From a checkpoint of a small transformer trained on Wikipedia: MLP 1024 tanh GELU, 2934 steps.
Each number is 200 + 40 x the weight over its row's rms, rounded and kept within 0 to 999. Layers, rows and columns count from 0. The size before them is the row's rms in percent of the matrix's.

# layer 4 MLP up, 1024x256, rms 0.131, rows 655-709, columns 192-255
099,185,197,171,264,251,166,112,238,203,262,119,125,223,230,259,150,288,256,164,112,155,227,196,195,221,195,173,203,194,219,220,165,200,190,176,263,188,199,256,129,247,220,222,132,219,193,275,170,201,156,180,195,145,241,182,201,146,164,199,169,225,187,191,196
100,204,224,145,195,257,219,265,184,200,163,249,110,184,187,172,257,217,217,184,180,224,227,220,226,218,210,246,166,210,177,265,177,153,242,165,158,200,144,154,183,91,191,204,200,189,191,207,174,264,269,190,171,120,182,273,128,214,217,222,200,203,216,214,134
092,212,212,174,238,179,198,173,162,226,207,200,188,193,131,201,175,205,234,215,212,199,211,175,218,185,158,227,174,161,251,190,168,244,182,226,180,232,150,210,114,226,213,237,245,204,264,176,292,235,145,204,235,153,122,236,159,187,260,288,255,175,233,263,184
099,196,157,172,183,252,361,186,162,218,202,252,286,249,138,205,106,213,99,242,204,221,126,216,172,237,165,236,206,191,233,166,186,207,125,232,175,170,164,262,213,240,93,201,205,203,228,191,250,169,226,146,196,163,205,210,187,207,256,228,208,154,160,141,224
094,147,274,151,204,175,204,120,273,197,92,252,188,186,188,214,154,141,213,245,202,232,227,168,197,193,231,237,229,191,217,290,177,258,234,191,156,202,245,250,246,286,218,281,213,263,132,258,212,145,179,240,187,182,172,201,142,183,149,179,263,193,152,180,150
097,211,173,145,159,239,224,226,169,246,253,242,209,260,196,200,195,205,192,192,218,187,185,186,269,174,234,177,229,191,184,167,107,187,178,188,175,240,222,192,177,188,259,203,173,203,320,233,250,221,239,152,108,193,147,257,199,252,206,201,145,239,253,193,244
101,166,183,171,211,172,217,181,131,188,193,234,184,153,220,209,143,201,120,240,236,197,220,268,206,230,164,184,157,188,174,146,139,228,158,217,180,180,175,178,131,200,130,187,217,156,246,211,184,156,204,175,101,230,261,207,215,270,229,186,194,221,201,191,203
100,165,159,153,237,207,143,177,217,223,196,126,234,180,170,174,304,183,186,217,180,166,247,168,172,176,272,215,206,167,112,211,230,224,164,200,226,177,206,210,247,162,251,197,147,202,168,152,178,216,141,219,116,191,198,285,187,220,176,83,264,154,184,197,225
103,136,220,160,201,208,270,173,216,153,202,272,247,205,97,236,186,168,205,131,206,171,198,245,200,97,285,235,184,211,167,246,193,150,216,198,170,191,260,162,250,229,161,188,149,247,266,142,224,197,180,221,254,233,250,216,124,141,178,210,171,223,215,206,191
106,161,209,133,209,185,207,134,242,191,217,162,199,176,213,258,202,205,184,161,197,180,215,188,241,181,163,280,223,235,205,194,162,196,185,281,211,157,264,267,231,215,172,193,222,94,162,121,183,195,192,162,213,318,154,283,205,126,177,91,261,151,240,217,230
103,299,227,132,105,228,260,284,212,221,235,229,227,142,194,193,219,156,220,160,176,226,220,158,219,206,178,239,178,209,250,182,215,211,193,219,179,212,172,146,250,241,192,192,231,212,195,192,230,173,242,141,173,207,223,211,180,140,170,150,206,175,259,208,147
101,123,162,177,114,203,183,196,242,207,240,224,155,206,191,217,140,197,232,214,248,217,169,216,170,238,201,260,218,194,239,232,189,204,183,111,247,235,186,238,127,256,201,206,193,184,242,133,208,242,283,285,207,242,215,190,141,241,175,179,234,187,210,97,191
108,232,213,214,271,257,199,195,186,182,207,231,189,165,165,181,165,235,196,195,162,155,163,205,238,210,218,223,252,176,175,227,242,140,264,149,219,224,163,181,159,239,182,183,190,136,244,206,262,120,166,237,264,206,132,228,234,235,238,207,157,166,253,207,150
093,194,162,237,218,186,195,143,198,219,160,303,206,266,264,201,237,101,203,157,181,160,259,189,210,297,234,224,228,140,134,170,227,199,192,228,195,190,120,209,169,233,130,179,200,179,259,201,310,165,231,192,252,223,174,120,231,226,216,193,156,192,249,228,202
088,159,209,205,194,131,236,171,142,207,185,188,234,177,282,197,274,152,203,190,215,190,237,196,138,222,234,207,179,262,214,286,196,194,169,210,177,252,182,146,128,183,186,171,264,210,174,231,205,142,178,285,211,217,222,173,176,185,162,65,236,182,182,132,185
110,250,167,198,131,242,176,198,168,152,175,288,205,151,201,285,233,229,181,182,182,153,237,250,176,197,157,130,172,196,121,186,167,152,222,231,178,236,140,208,225,136,192,260,230,136,182,113,202,215,196,233,221,263,170,197,242,156,211,136,178,191,254,234,193
102,202,241,188,174,234,233,134,184,256,231,264,212,162,238,204,205,123,161,138,152,240,172,228,198,209,181,209,236,227,207,208,185,130,207,143,195,141,187,226,170,107,140,139,253,279,111,248,196,77,171,190,226,226,127,195,75,162,148,149,202,192,237,227,150
098,152,185,201,200,125,153,140,261,122,209,214,193,181,186,200,160,161,231,173,217,169,248,162,233,227,100,173,257,234,202,196,219,189,157,219,201,182,129,151,194,216,249,135,226,271,224,156,215,239,187,226,251,156,179,215,280,264,227,216,220,215,165,116,226
110,253,141,229,176,171,245,159,210,139,174,244,183,225,151,185,144,218,205,224,122,160,206,195,167,135,165,134,167,256,197,239,104,243,219,201,190,155,214,220,172,255,238,209,166,146,165,168,191,219,234,211,170,159,200,202,146,281,170,279,224,191,155,221,258
094,232,112,201,231,228,154,260,213,206,238,242,258,300,122,217,198,226,178,222,145,167,221,178,199,210,236,219,186,259,145,160,212,182,221,169,193,181,195,169,178,256,187,90,270,187,258,164,176,259,243,249,196,188,207,162,193,201,180,240,308,211,227,247,213
099,187,213,244,214,231,257,259,251,180,225,158,293,190,172,164,207,274,217,168,235,185,223,234,217,214,252,150,152,197,198,174,220,227,150,160,219,118,153,127,221,200,195,129,252,200,161,246,277,192,159,98,174,144,152,165,259,198,170,179,262,180,241,176,204
100,232,212,208,253,190,134,207,185,231,144,173,200,188,162,230,241,209,205,238,208,117,208,145,147,209,128,227,174,157,138,136,272,183,241,188,222,193,259,202,154,197,185,259,185,276,211,205,156,243,214,262,194,197,176,179,201,228,222,198,175,212,259,205,163
094,275,193,206,265,215,289,274,208,235,223,205,190,220,240,106,245,250,209,247,252,212,258,162,191,247,179,201,169,203,164,167,158,166,276,231,226,146,167,131,194,204,196,243,204,236,173,246,252,155,195,202,140,156,217,183,174,245,231,177,224,254,200,215,233
088,176,177,232,236,230,206,225,176,233,222,219,221,152,197,141,255,226,180,167,203,203,198,132,177,145,222,184,208,268,242,222,208,196,213,292,143,206,230,319,181,197,157,168,198,206,239,184,228,171,238,129,237,185,210,205,179,201,178,118,192,156,197,134,272
098,179,220,165,176,221,184,229,213,236,240,256,227,139,167,203,242,149,233,167,214,206,168,189,219,141,190,187,234,151,229,296,137,112,174,224,220,183,184,189,198,223,209,206,222,205,204,137,232,203,206,152,110,180,153,216,183,173,201,209,180,180,179,190,190
101,161,185,171,271,254,172,234,146,183,214,162,152,230,200,141,206,189,237,107,171,175,128,174,223,193,193,149,172,234,240,232,152,301,210,185,202,186,228,192,265,141,309,232,174,160,233,122,194,169,127,221,203,207,188,194,234,201,194,233,217,161,118,176,273
099,158,159,139,197,189,153,238,250,243,182,181,195,196,152,112,200,130,204,229,164,194,166,246,138,214,216,144,215,219,189,219,196,145,153,269,203,139,189,151,195,186,201,220,179,192,199,231,264,198,180,205,232,198,178,123,214,234,179,204,159,254,163,234,171
101,281,192,208,229,249,228,260,202,151,290,155,156,197,155,168,189,232,226,211,180,176,257,185,250,247,240,189,238,107,231,167,184,318,233,175,244,221,228,220,281,222,174,163,168,157,196,182,307,265,155,225,158,153,278,169,190,159,183,211,159,226,183,117,218
091,181,199,156,297,172,164,224,215,210,146,175,262,155,208,190,245,166,169,222,111,192,229,223,225,180,175,177,134,110,204,130,181,225,110,242,225,262,206,146,200,153,239,236,229,194,131,209,187,196,214,217,200,193,168,212,187,245,189,206,199,236,209,201,252
096,224,168,220,212,193,209,168,183,189,196,157,190,167,269,188,152,152,282,158,191,262,205,155,139,214,200,255,213,145,166,208,183,256,203,130,184,249,274,135,89,204,196,110,185,228,223,201,198,145,253,114,243,155,187,207,173,175,203,168,224,151,167,194,231
103,215,237,155,117,213,233,241,190,177,153,221,228,167,192,144,171,151,173,200,178,222,236,148,183,214,187,201,262,218,232,206,174,214,195,246,204,235,169,144,125,185,207,235,174,241,136,273,169,261,174,162,154,186,202,203,284,118,169,225,228,210,192,226,225
095,188,208,194,182,185,271,242,188,233,124,261,204,214,169,152,214,116,139,99,198,231,175,216,216,220,152,247,216,263,247,198,219,160,207,193,192,163,244,220,188,137,178,210,194,175,200,262,146,191,233,222,238,272,193,230,227,140,322,208,174,123,261,180,167
098,196,257,237,240,150,227,187,221,240,230,249,223,142,223,262,216,210,253,236,294,146,287,181,288,183,189,209,206,245,227,193,227,184,182,146,198,168,168,230,267,134,217,185,221,171,179,213,238,176,254,238,181,183,78,269,190,166,276,167,232,152,201,186,245
094,180,190,185,232,245,209,182,163,265,154,229,209,173,229,126,159,256,206,222,155,247,231,218,160,235,229,181,245,174,228,208,195,231,183,272,236,180,205,257,227,183,186,225,219,232,194,282,251,200,249,228,262,174,132,156,181,127,164,180,160,100,192,151,237
097,199,198,161,231,276,290,214,149,183,169,168,234,182,190,147,218,173,179,266,201,250,231,167,191,175,159,180,166,230,232,208,170,182,176,169,229,241,164,192,199,210,182,197,230,265,134,187,127,201,128,142,177,162,133,158,248,263,104,175,180,128,154,193,193
102,169,255,175,106,219,190,175,231,251,201,230,196,168,161,165,212,137,222,205,185,228,194,206,183,109,224,175,192,308,205,223,199,209,156,181,197,80,198,188,140,179,234,190,252,175,256,216,185,225,194,230,144,242,162,270,164,271,179,221,161,218,187,201,210
097,193,164,185,241,198,144,249,175,180,203,215,205,201,143,258,181,224,191,148,292,139,227,171,159,205,189,172,259,220,210,230,188,66,133,235,233,197,196,177,164,199,173,172,166,187,173,222,289,188,176,154,153,306,166,124,203,193,192,202,108,216,152,220,133
105,188,182,243,256,228,137,233,206,119,146,122,182,190,214,196,130,233,168,168,212,162,247,207,232,202,241,182,174,167,214,152,228,208,171,189,192,187,201,211,142,89,106,210,115,188,205,136,257,189,181,208,190,190,219,253,206,138,189,162,254,234,195,143,201
105,227,221,244,250,239,246,168,217,226,236,222,198,225,168,183,221,234,127,194,255,151,179,230,223,208,150,156,228,155,222,194,204,143,148,172,228,219,217,247,254,279,214,136,230,224,250,201,245,229,239,255,220,216,191,152,236,225,212,123,206,185,168,169,186
100,162,194,239,184,191,211,204,172,175,122,190,252,138,263,192,126,150,227,246,197,219,244,187,192,173,155,271,204,230,235,171,179,110,199,245,221,274,192,221,247,201,304,168,255,270,175,206,177,234,223,126,233,183,227,254,205,243,150,119,272,297,224,193,171
098,242,145,139,158,202,211,200,205,192,203,203,205,173,205,203,175,161,169,184,252,197,179,175,206,97,198,209,242,237,176,217,281,189,193,235,124,213,198,261,203,197,227,150,143,125,209,190,180,227,116,146,161,156,213,198,257,124,125,108,208,207,186,169,175
104,134,105,153,256,246,175,162,180,177,179,263,223,314,145,252,209,145,229,228,180,252,145,236,241,165,226,189,221,225,201,209,162,196,264,152,187,290,224,191,154,95,165,229,260,213,179,249,218,199,206,245,218,266,219,222,171,227,172,146,193,191,284,251,178
095,206,131,224,267,192,231,164,192,192,150,218,200,229,256,199,207,242,100,184,130,197,237,193,213,197,175,283,182,200,173,180,223,256,254,240,171,219,212,208,201,119,195,194,142,239,191,255,188,163,193,195,196,295,234,228,262,243,231,220,277,178,191,222,162
096,213,227,257,202,203,201,198,246,229,155,233,202,211,164,202,276,162,170,188,184,266,176,151,221,230,201,198,165,233,193,127,215,209,181,171,228,190,144,210,238,227,224,162,211,170,278,249,127,251,159,280,203,154,114,117,124,228,169,185,202,163,276,109,189
099,181,103,176,203,212,191,225,173,162,210,211,156,145,259,216,228,213,265,153,172,235,153,219,151,163,183,217,149,217,216,189,234,136,190,202,178,149,204,223,181,189,191,249,194,203,197,176,197,234,243,199,217,164,333,102,174,160,192,153,223,207,190,139,184
103,133,174,318,261,215,296,111,142,200,221,231,235,227,192,214,209,162,184,127,204,199,192,230,247,111,92,178,200,233,161,193,153,177,208,208,254,234,156,214,189,186,229,196,219,222,245,177,236,232,201,116,200,237,241,173,191,169,112,208,123,187,171,178,210
105,194,219,233,241,200,177,179,171,240,208,207,186,228,250,236,191,181,186,89,156,212,237,169,215,189,145,170,114,130,189,110,168,178,191,131,107,199,235,224,184,247,127,222,248,236,201,199,138,172,205,177,241,199,227,183,252,218,228,145,163,253,114,191,247
105,172,178,162,205,207,206,175,196,207,200,206,195,265,161,198,230,192,178,212,193,226,195,216,170,179,194,264,170,241,210,302,284,302,237,161,266,236,236,234,237,247,189,255,308,240,198,253,194,167,178,178,188,221,146,185,196,247,167,157,193,255,251,257,246
095,264,219,214,169,125,156,200,211,270,195,192,191,229,212,150,191,200,242,211,169,144,216,169,269,241,201,189,188,199,242,178,172,211,177,194,214,168,156,179,127,272,165,247,157,191,230,284,231,227,165,192,215,188,175,179,185,210,134,136,139,205,167,139,236
096,181,176,200,136,180,207,253,297,218,222,228,214,271,124,192,136,169,185,202,226,166,230,176,174,211,230,173,142,205,182,239,132,166,190,212,238,177,133,175,212,230,233,218,230,165,215,168,206,239,142,240,194,231,181,182,228,116,176,170,203,206,161,197,190
099,144,218,192,210,271,190,209,230,111,234,195,161,158,223,165,188,162,259,248,191,228,250,246,245,230,272,228,177,176,199,168,172,240,231,194,193,195,201,213,153,134,168,283,188,193,226,236,187,212,275,105,153,295,235,223,230,146,169,139,172,188,226,118,191
111,219,204,184,206,200,209,253,167,132,216,191,265,209,167,161,225,201,198,139,144,206,164,123,265,217,202,165,209,212,216,103,255,269,190,199,206,176,152,221,149,245,182,240,166,238,212,184,195,232,192,176,240,164,171,182,255,179,211,150,225,170,227,211,251
098,246,197,262,195,165,179,195,189,241,240,218,159,232,217,201,229,205,229,191,203,244,217,244,182,234,141,225,207,169,276,206,121,227,211,163,214,254,214,184,162,131,279,163,178,175,218,172,173,170,241,170,143,208,255,174,146,222,212,199,203,208,219,255,263
099,182,229,177,175,231,165,141,196,225,211,241,218,150,226,223,169,221,163,184,213,192,191,151,146,212,207,214,131,283,139,189,221,166,213,184,241,239,126,198,269,95,183,161,224,280,204,283,209,264,178,163,230,247,138,166,228,236,240,179,262,182,156,151,232
099,217,170,232,215,151,198,224,276,142,201,267,243,165,176,221,215,177,234,176,211,285,270,133,152,208,181,225,217,153,215,177,169,155,203,190,161,181,195,206,130,197,157,259,183,145,224,178,169,259,219,286,167,207,177,214,164,208,242,121,240,279,204,166,212
# layer 4 MLP down (transposed), 1024x256, rms 0.127, rows 655-708, columns 192-255
106,271,203,227,182,185,187,220,204,232,199,205,220,221,190,295,220,151,189,191,293,204,209,223,222,167,183,175,211,119,166,180,224,114,155,178,137,207,229,178,162,222,142,178,264,184,263,240,119,185,286,181,208,231,190,220,251,182,227,223,217,193,136,249,268
108,209,257,129,235,208,238,274,212,216,194,174,205,192,224,107,187,235,221,239,194,188,156,188,172,162,192,232,211,258,179,257,192,201,242,153,220,237,145,205,205,121,160,214,248,193,160,284,184,183,282,175,151,251,154,214,152,224,156,217,131,184,238,227,240
093,204,336,240,131,197,177,143,203,243,130,189,223,201,218,255,245,252,190,171,162,296,241,198,192,190,246,170,181,134,148,196,239,191,191,217,121,224,225,228,177,242,185,251,148,198,211,243,258,164,245,157,151,183,223,231,211,179,262,142,148,128,214,199,151
096,234,202,159,173,211,171,243,220,206,154,156,224,140,182,127,261,195,131,227,256,227,216,167,269,268,212,183,223,214,204,201,202,213,208,230,260,250,220,219,94,135,215,235,226,232,176,162,198,228,211,78,175,247,214,259,264,253,166,158,258,127,172,177,182
097,184,185,231,176,233,261,252,186,227,145,264,93,216,226,181,259,193,157,207,188,259,220,216,293,205,187,208,189,199,200,146,197,199,219,205,184,271,232,208,221,203,183,297,173,171,199,256,214,173,194,228,221,213,219,129,226,156,175,193,223,255,182,289,160
103,143,203,214,181,216,218,213,114,223,214,176,250,200,232,153,174,267,132,230,221,249,216,181,149,216,209,136,222,257,151,205,186,79,137,256,189,215,186,193,151,183,229,220,198,248,282,178,201,206,194,240,197,183,222,212,174,217,224,204,157,168,133,128,172
098,279,218,183,148,219,229,221,197,181,217,262,163,229,228,178,137,217,209,199,244,203,240,240,176,150,203,268,243,119,184,301,217,283,175,183,256,195,183,178,211,279,225,229,257,200,243,108,178,134,180,247,149,191,197,160,281,233,136,220,144,212,153,191,163
094,218,245,201,237,279,262,165,185,167,242,271,224,207,233,184,242,189,202,198,233,201,275,219,234,241,203,207,159,144,212,175,145,168,188,147,160,259,207,342,195,211,212,230,241,147,186,227,181,235,202,223,245,232,263,152,264,201,186,246,136,266,146,270,212
095,230,224,237,133,268,206,202,252,148,162,227,265,141,181,273,212,163,266,175,245,223,270,185,201,173,159,158,194,282,215,225,256,228,248,116,177,175,205,280,219,115,179,166,195,126,219,184,216,216,177,156,172,219,210,210,176,212,257,221,152,159,192,238,181
107,193,159,187,167,201,282,198,216,174,180,216,169,253,143,240,220,208,180,182,243,231,175,134,166,213,246,192,179,155,254,205,232,197,132,209,146,201,199,181,256,195,214,208,233,193,255,199,175,240,230,188,154,183,277,126,213,155,191,190,238,216,155,271,293
101,250,213,135,95,158,211,194,223,162,197,128,208,144,120,162,168,154,162,205,206,158,218,227,169,215,214,82,276,162,205,201,158,186,201,226,138,93,160,209,181,227,192,157,282,225,205,191,210,147,139,240,141,226,227,223,152,146,164,214,198,252,167,230,179
105,231,225,201,192,246,172,247,158,213,173,228,191,229,116,176,199,174,184,207,254,149,186,210,184,220,235,170,271,164,176,180,196,220,244,157,235,258,191,214,199,217,175,184,262,173,195,177,244,164,208,219,249,204,215,284,194,279,193,247,241,232,175,239,248
103,220,242,158,186,122,199,182,141,150,166,159,173,277,229,263,221,181,219,170,184,222,222,164,194,162,213,201,234,171,217,237,126,133,159,276,199,266,211,318,244,193,266,224,190,213,198,215,243,266,216,293,252,297,200,152,216,273,231,202,206,173,220,214,235
100,240,159,167,179,183,214,122,173,201,228,243,207,192,242,167,220,161,139,212,194,175,226,257,166,166,148,208,190,114,122,210,163,253,143,152,294,158,221,246,207,179,154,168,272,151,216,213,170,202,219,192,196,275,201,223,224,192,169,159,242,204,193,251,217
093,215,213,200,189,239,209,225,314,187,281,238,182,313,262,250,286,288,169,168,236,190,193,224,181,185,223,274,76,222,210,141,186,175,178,177,162,180,216,257,161,218,195,206,259,151,140,239,101,185,139,162,169,208,199,214,196,179,162,200,246,173,186,170,259
111,224,179,179,186,148,184,253,233,149,257,163,135,232,142,257,169,188,221,206,222,183,234,236,181,217,213,122,141,242,222,228,178,196,223,183,268,151,180,91,147,169,193,216,170,265,224,154,157,185,162,229,157,231,187,214,230,241,174,154,152,222,201,224,215
098,206,254,165,210,211,163,248,127,138,157,267,229,283,160,141,133,168,238,207,168,179,148,163,190,232,212,167,158,103,239,217,200,200,160,156,271,204,176,174,218,209,100,232,154,169,122,201,174,150,223,241,201,223,241,247,224,151,118,222,232,187,260,124,174
099,206,190,205,179,198,252,150,254,248,176,170,255,216,164,161,300,137,158,152,198,208,199,174,204,164,157,183,195,236,193,205,202,206,225,159,201,214,188,165,109,160,165,265,171,234,223,147,207,145,207,283,175,161,156,275,193,241,204,212,176,109,211,181,167
106,218,232,146,189,191,191,179,202,206,108,209,230,144,195,212,189,190,175,235,200,197,238,179,263,188,256,211,250,181,187,243,150,188,237,140,168,268,212,170,106,196,172,189,240,180,178,224,215,175,190,270,151,225,163,131,203,230,196,265,129,272,173,152,147
095,192,251,266,163,262,238,166,162,228,227,232,129,176,117,241,180,172,174,175,230,172,333,181,162,242,221,272,209,169,129,168,137,235,195,240,226,204,247,103,191,215,233,153,240,177,212,200,205,212,154,150,201,214,263,219,209,148,166,200,209,272,276,280,120
099,175,191,239,216,168,183,203,220,148,287,180,236,197,271,180,224,229,133,197,197,180,191,190,191,163,226,166,168,231,248,174,234,181,225,174,235,160,235,215,207,205,265,165,241,193,161,172,185,148,255,241,189,276,125,186,216,179,258,178,224,212,218,226,174
098,216,224,237,196,215,169,191,168,243,251,208,235,205,184,221,210,220,300,220,255,271,141,272,216,187,260,279,216,187,208,293,191,297,185,124,184,215,257,233,194,208,237,178,133,230,149,222,246,207,197,196,233,229,222,203,233,145,204,237,243,176,194,113,193
097,101,194,187,143,190,112,179,152,246,170,200,195,159,196,207,222,144,200,181,267,143,197,171,129,287,154,208,165,159,205,233,221,217,220,219,178,267,256,196,153,186,207,178,214,152,268,133,173,157,234,255,198,185,174,166,281,149,213,213,255,207,228,192,125
096,251,183,207,234,165,281,175,289,254,183,212,185,204,149,209,193,182,140,188,143,196,230,189,241,186,308,193,258,249,165,166,292,153,180,207,265,224,201,184,200,225,208,262,256,223,237,192,244,140,162,228,158,278,174,253,200,183,265,174,154,178,175,190,232
100,170,188,127,269,191,160,206,168,179,97,221,208,204,171,135,221,175,211,276,202,222,193,203,167,200,228,200,187,158,169,291,192,199,210,190,205,177,172,219,254,172,151,229,200,268,177,234,182,206,225,247,221,231,116,222,198,158,212,185,249,225,188,189,217
095,226,185,223,174,180,162,191,219,148,166,214,110,247,217,181,187,249,219,259,135,216,236,197,162,209,171,270,142,150,245,226,162,195,246,145,190,175,208,220,256,162,214,165,212,232,153,202,225,204,157,285,199,253,168,191,242,185,157,234,177,223,190,218,280
102,176,168,237,204,190,85,217,201,170,166,183,245,215,212,99,189,189,306,239,222,170,213,185,224,249,183,186,227,169,171,229,256,189,214,179,273,111,243,139,176,150,134,199,223,138,237,230,141,202,237,172,228,234,119,196,162,244,209,154,249,145,157,175,161
096,185,163,244,217,212,197,220,176,194,186,211,189,172,229,216,187,184,233,181,217,159,203,206,252,188,206,176,233,241,177,284,193,185,224,179,146,138,183,178,209,196,194,233,205,199,160,100,210,201,158,225,202,244,186,207,171,236,250,167,190,117,219,223,228
097,200,227,241,189,290,187,152,228,253,134,225,176,203,202,231,154,221,244,208,175,184,274,217,249,254,219,228,174,254,172,105,156,183,224,149,134,212,205,205,226,160,198,225,183,202,190,164,229,187,207,215,197,231,167,217,232,154,149,219,186,222,230,165,259
099,194,195,214,201,191,201,182,119,196,278,195,147,166,218,205,189,207,281,235,234,225,259,128,191,248,185,227,200,205,165,181,228,197,225,208,254,169,127,163,228,189,200,268,149,257,150,194,175,196,189,120,197,187,231,168,182,122,165,176,292,219,180,201,199
096,207,181,270,184,161,269,263,183,208,214,191,276,235,157,229,231,161,190,166,219,216,208,125,228,200,187,193,221,181,271,128,188,229,175,220,199,179,195,206,165,247,243,269,185,120,214,165,197,252,216,118,158,248,274,191,206,183,206,220,236,174,205,205,217
102,141,200,217,200,211,161,252,167,204,224,199,156,181,176,258,157,170,198,161,238,194,184,237,212,190,213,201,185,159,217,183,141,250,240,225,213,187,210,248,239,176,183,188,151,206,160,174,267,207,158,232,250,301,222,218,199,225,188,165,155,165,258,200,217
103,247,192,203,200,272,175,203,285,250,193,180,222,257,134,192,203,178,158,269,177,152,146,196,155,181,185,156,260,248,193,202,167,169,145,176,295,255,170,200,197,190,286,257,140,234,225,210,275,182,207,213,270,146,268,243,214,198,164,173,231,219,239,198,186
102,233,192,183,187,255,197,197,147,170,190,284,162,342,140,267,180,235,106,200,230,231,165,144,299,193,140,232,262,128,252,333,155,183,140,262,209,266,211,192,213,129,177,222,231,178,137,212,201,226,223,140,164,153,211,166,294,229,138,251,256,173,165,148,244
103,145,162,131,171,208,304,200,214,216,190,154,190,192,240,237,184,228,209,252,231,166,195,186,159,177,196,154,226,174,216,161,231,194,178,210,278,299,200,83,211,162,256,152,216,185,236,197,143,224,287,163,249,248,195,144,199,138,219,255,135,191,175,238,207
100,206,197,180,234,267,192,174,217,217,246,208,259,200,226,180,262,269,265,217,215,155,157,259,168,211,228,160,202,199,194,211,177,194,166,197,166,110,150,141,168,177,226,189,199,188,158,255,185,176,216,230,188,210,173,205,168,170,165,259,182,206,215,178,210
098,244,220,273,148,285,228,239,247,210,213,256,130,162,177,175,153,226,162,198,192,153,182,190,190,173,175,159,203,249,212,235,210,213,97,206,185,238,184,124,191,198,177,229,166,115,231,228,155,193,303,228,196,283,135,213,292,261,158,103,208,189,181,201,253
095,210,235,166,185,189,234,231,214,87,231,136,246,153,173,207,190,237,294,200,179,140,118,147,239,214,220,154,252,178,228,273,229,165,195,189,238,236,156,224,204,238,217,218,230,308,180,264,169,149,260,253,112,208,154,207,162,233,229,123,142,195,208,226,184
094,236,177,167,206,209,211,146,176,235,188,168,148,189,154,161,119,220,219,240,198,151,237,139,199,269,156,185,147,234,146,171,223,182,194,212,237,207,211,171,266,137,155,286,254,224,199,207,232,256,165,170,177,277,205,173,232,191,237,182,218,194,233,220,211
104,121,214,229,219,198,163,211,242,257,274,220,205,191,161,180,256,204,96,147,174,232,150,207,219,266,290,230,241,200,253,148,197,242,235,231,263,125,185,226,142,131,156,182,160,249,197,205,239,201,240,176,207,239,161,226,158,248,186,188,213,186,231,216,160
094,199,268,221,237,175,192,201,180,219,150,242,195,244,219,184,176,230,261,156,200,151,259,190,226,192,212,228,205,224,209,230,183,229,161,116,194,199,165,176,213,186,166,197,200,218,212,268,119,235,97,148,304,132,207,135,192,242,277,222,224,198,201,204,196
111,166,284,177,156,164,145,258,202,226,232,206,217,209,192,167,166,183,194,240,273,210,116,187,161,198,202,289,231,268,181,263,203,241,238,183,189,234,192,219,208,236,157,183,149,133,230,219,211,194,174,157,162,148,224,108,260,232,216,222,218,231,233,98,227
095,207,138,179,196,181,229,212,255,173,253,184,183,195,171,179,295,208,205,246,222,261,225,186,221,226,231,228,171,159,146,266,218,229,189,144,240,156,134,173,247,245,137,184,195,178,217,245,204,145,131,231,220,175,340,185,191,204,140,224,143,233,217,161,267
098,165,181,144,150,234,295,147,261,164,230,223,167,186,200,116,217,194,183,208,226,247,199,201,156,242,193,186,228,176,148,156,215,211,194,217,262,188,212,199,115,220,237,187,259,195,163,161,153,274,183,228,287,256,228,240,191,231,253,225,248,215,217,179,245
091,192,184,203,145,211,245,251,182,225,249,214,222,233,142,188,201,259,193,189,277,154,226,190,219,189,269,153,226,196,161,203,137,213,268,214,117,137,270,165,201,158,108,102,161,186,190,244,157,194,150,194,196,234,117,154,164,242,169,218,180,235,179,162,198
103,165,232,162,168,207,125,220,246,181,211,204,231,195,147,190,253,204,189,218,210,190,122,202,201,150,223,159,133,193,229,278,284,256,219,216,267,145,187,201,210,143,216,236,223,137,209,189,245,235,209,274,209,214,174,183,235,149,133,149,177,262,180,215,229
098,214,242,200,178,191,191,177,205,167,222,243,264,159,183,203,219,177,256,212,254,196,263,211,224,209,305,185,342,159,222,245,243,169,207,143,183,220,210,236,193,224,194,153,176,180,254,154,248,174,123,146,289,224,212,279,237,214,167,222,129,234,265,198,228
098,227,200,170,192,145,220,152,198,168,228,186,309,247,141,204,265,225,189,187,307,218,196,192,289,226,154,167,215,194,185,171,279,251,166,131,182,251,307,178,190,250,96,228,202,210,162,266,191,134,211,204,167,235,197,248,160,272,173,227,245,169,175,185,155
099,206,171,185,206,217,170,289,146,118,177,239,268,174,144,203,187,215,133,121,214,160,211,180,202,202,234,215,203,152,221,252,199,202,139,244,183,151,219,149,143,181,169,254,200,168,183,166,180,202,228,231,215,201,198,150,215,290,236,192,246,264,184,177,141
097,209,157,245,290,178,261,232,169,215,177,230,240,142,144,247,234,228,240,150,167,201,151,181,274,175,269,224,232,173,233,193,268,160,159,203,195,207,247,219,202,243,156,184,228,244,316,214,206,189,203,233,263,199,245,96,131,119,250,123,185,232,209,145,154
103,130,250,196,161,209,179,216,241,196,113,226,266,246,262,253,197,210,177,222,215,151,173,143,166,223,183,149,235,223,178,197,215,203,226,168,263,166,234,213,198,226,208,228,218,160,223,144,195,194,228,277,249,178,158,158,151,198,213,176,204,183,200,199,162
111,233,188,177,232,238,229,256,222,182,182,189,302,254,219,210,202,196,274,226,156,196,100,142,234,201,172,154,145,188,190,179,235,220,218,228,214,232,181,236,236,256,159,248,191,228,246,188,172,167,259,204,218,224,166,164,151,221,248,155,217,173,194,251,246
105,181,175,174,181,119,188,218,149,197,179,168,232,298,172,194,249,203,189,202,218,239,203,273,176,150,205,173,192,201,271,128,308,204,179,223,218,174,329,200,197,200,188,181,244,179,259,269,168,230,170,203,270,237,203,216,214,153,189,193,284,210,130,247,166
102,244,191,242,205,173,182,175,149,111,134,170,143,316,193,211,159,188,156,221,157,220,167,219,141,252,149,217,253,176,249,232,232,298,202,101,190,177,231,155,189,186,227,229,222,164,178,205,233,147,181,155,218,111,210,263,160,239,201,139,172,279,190,162,213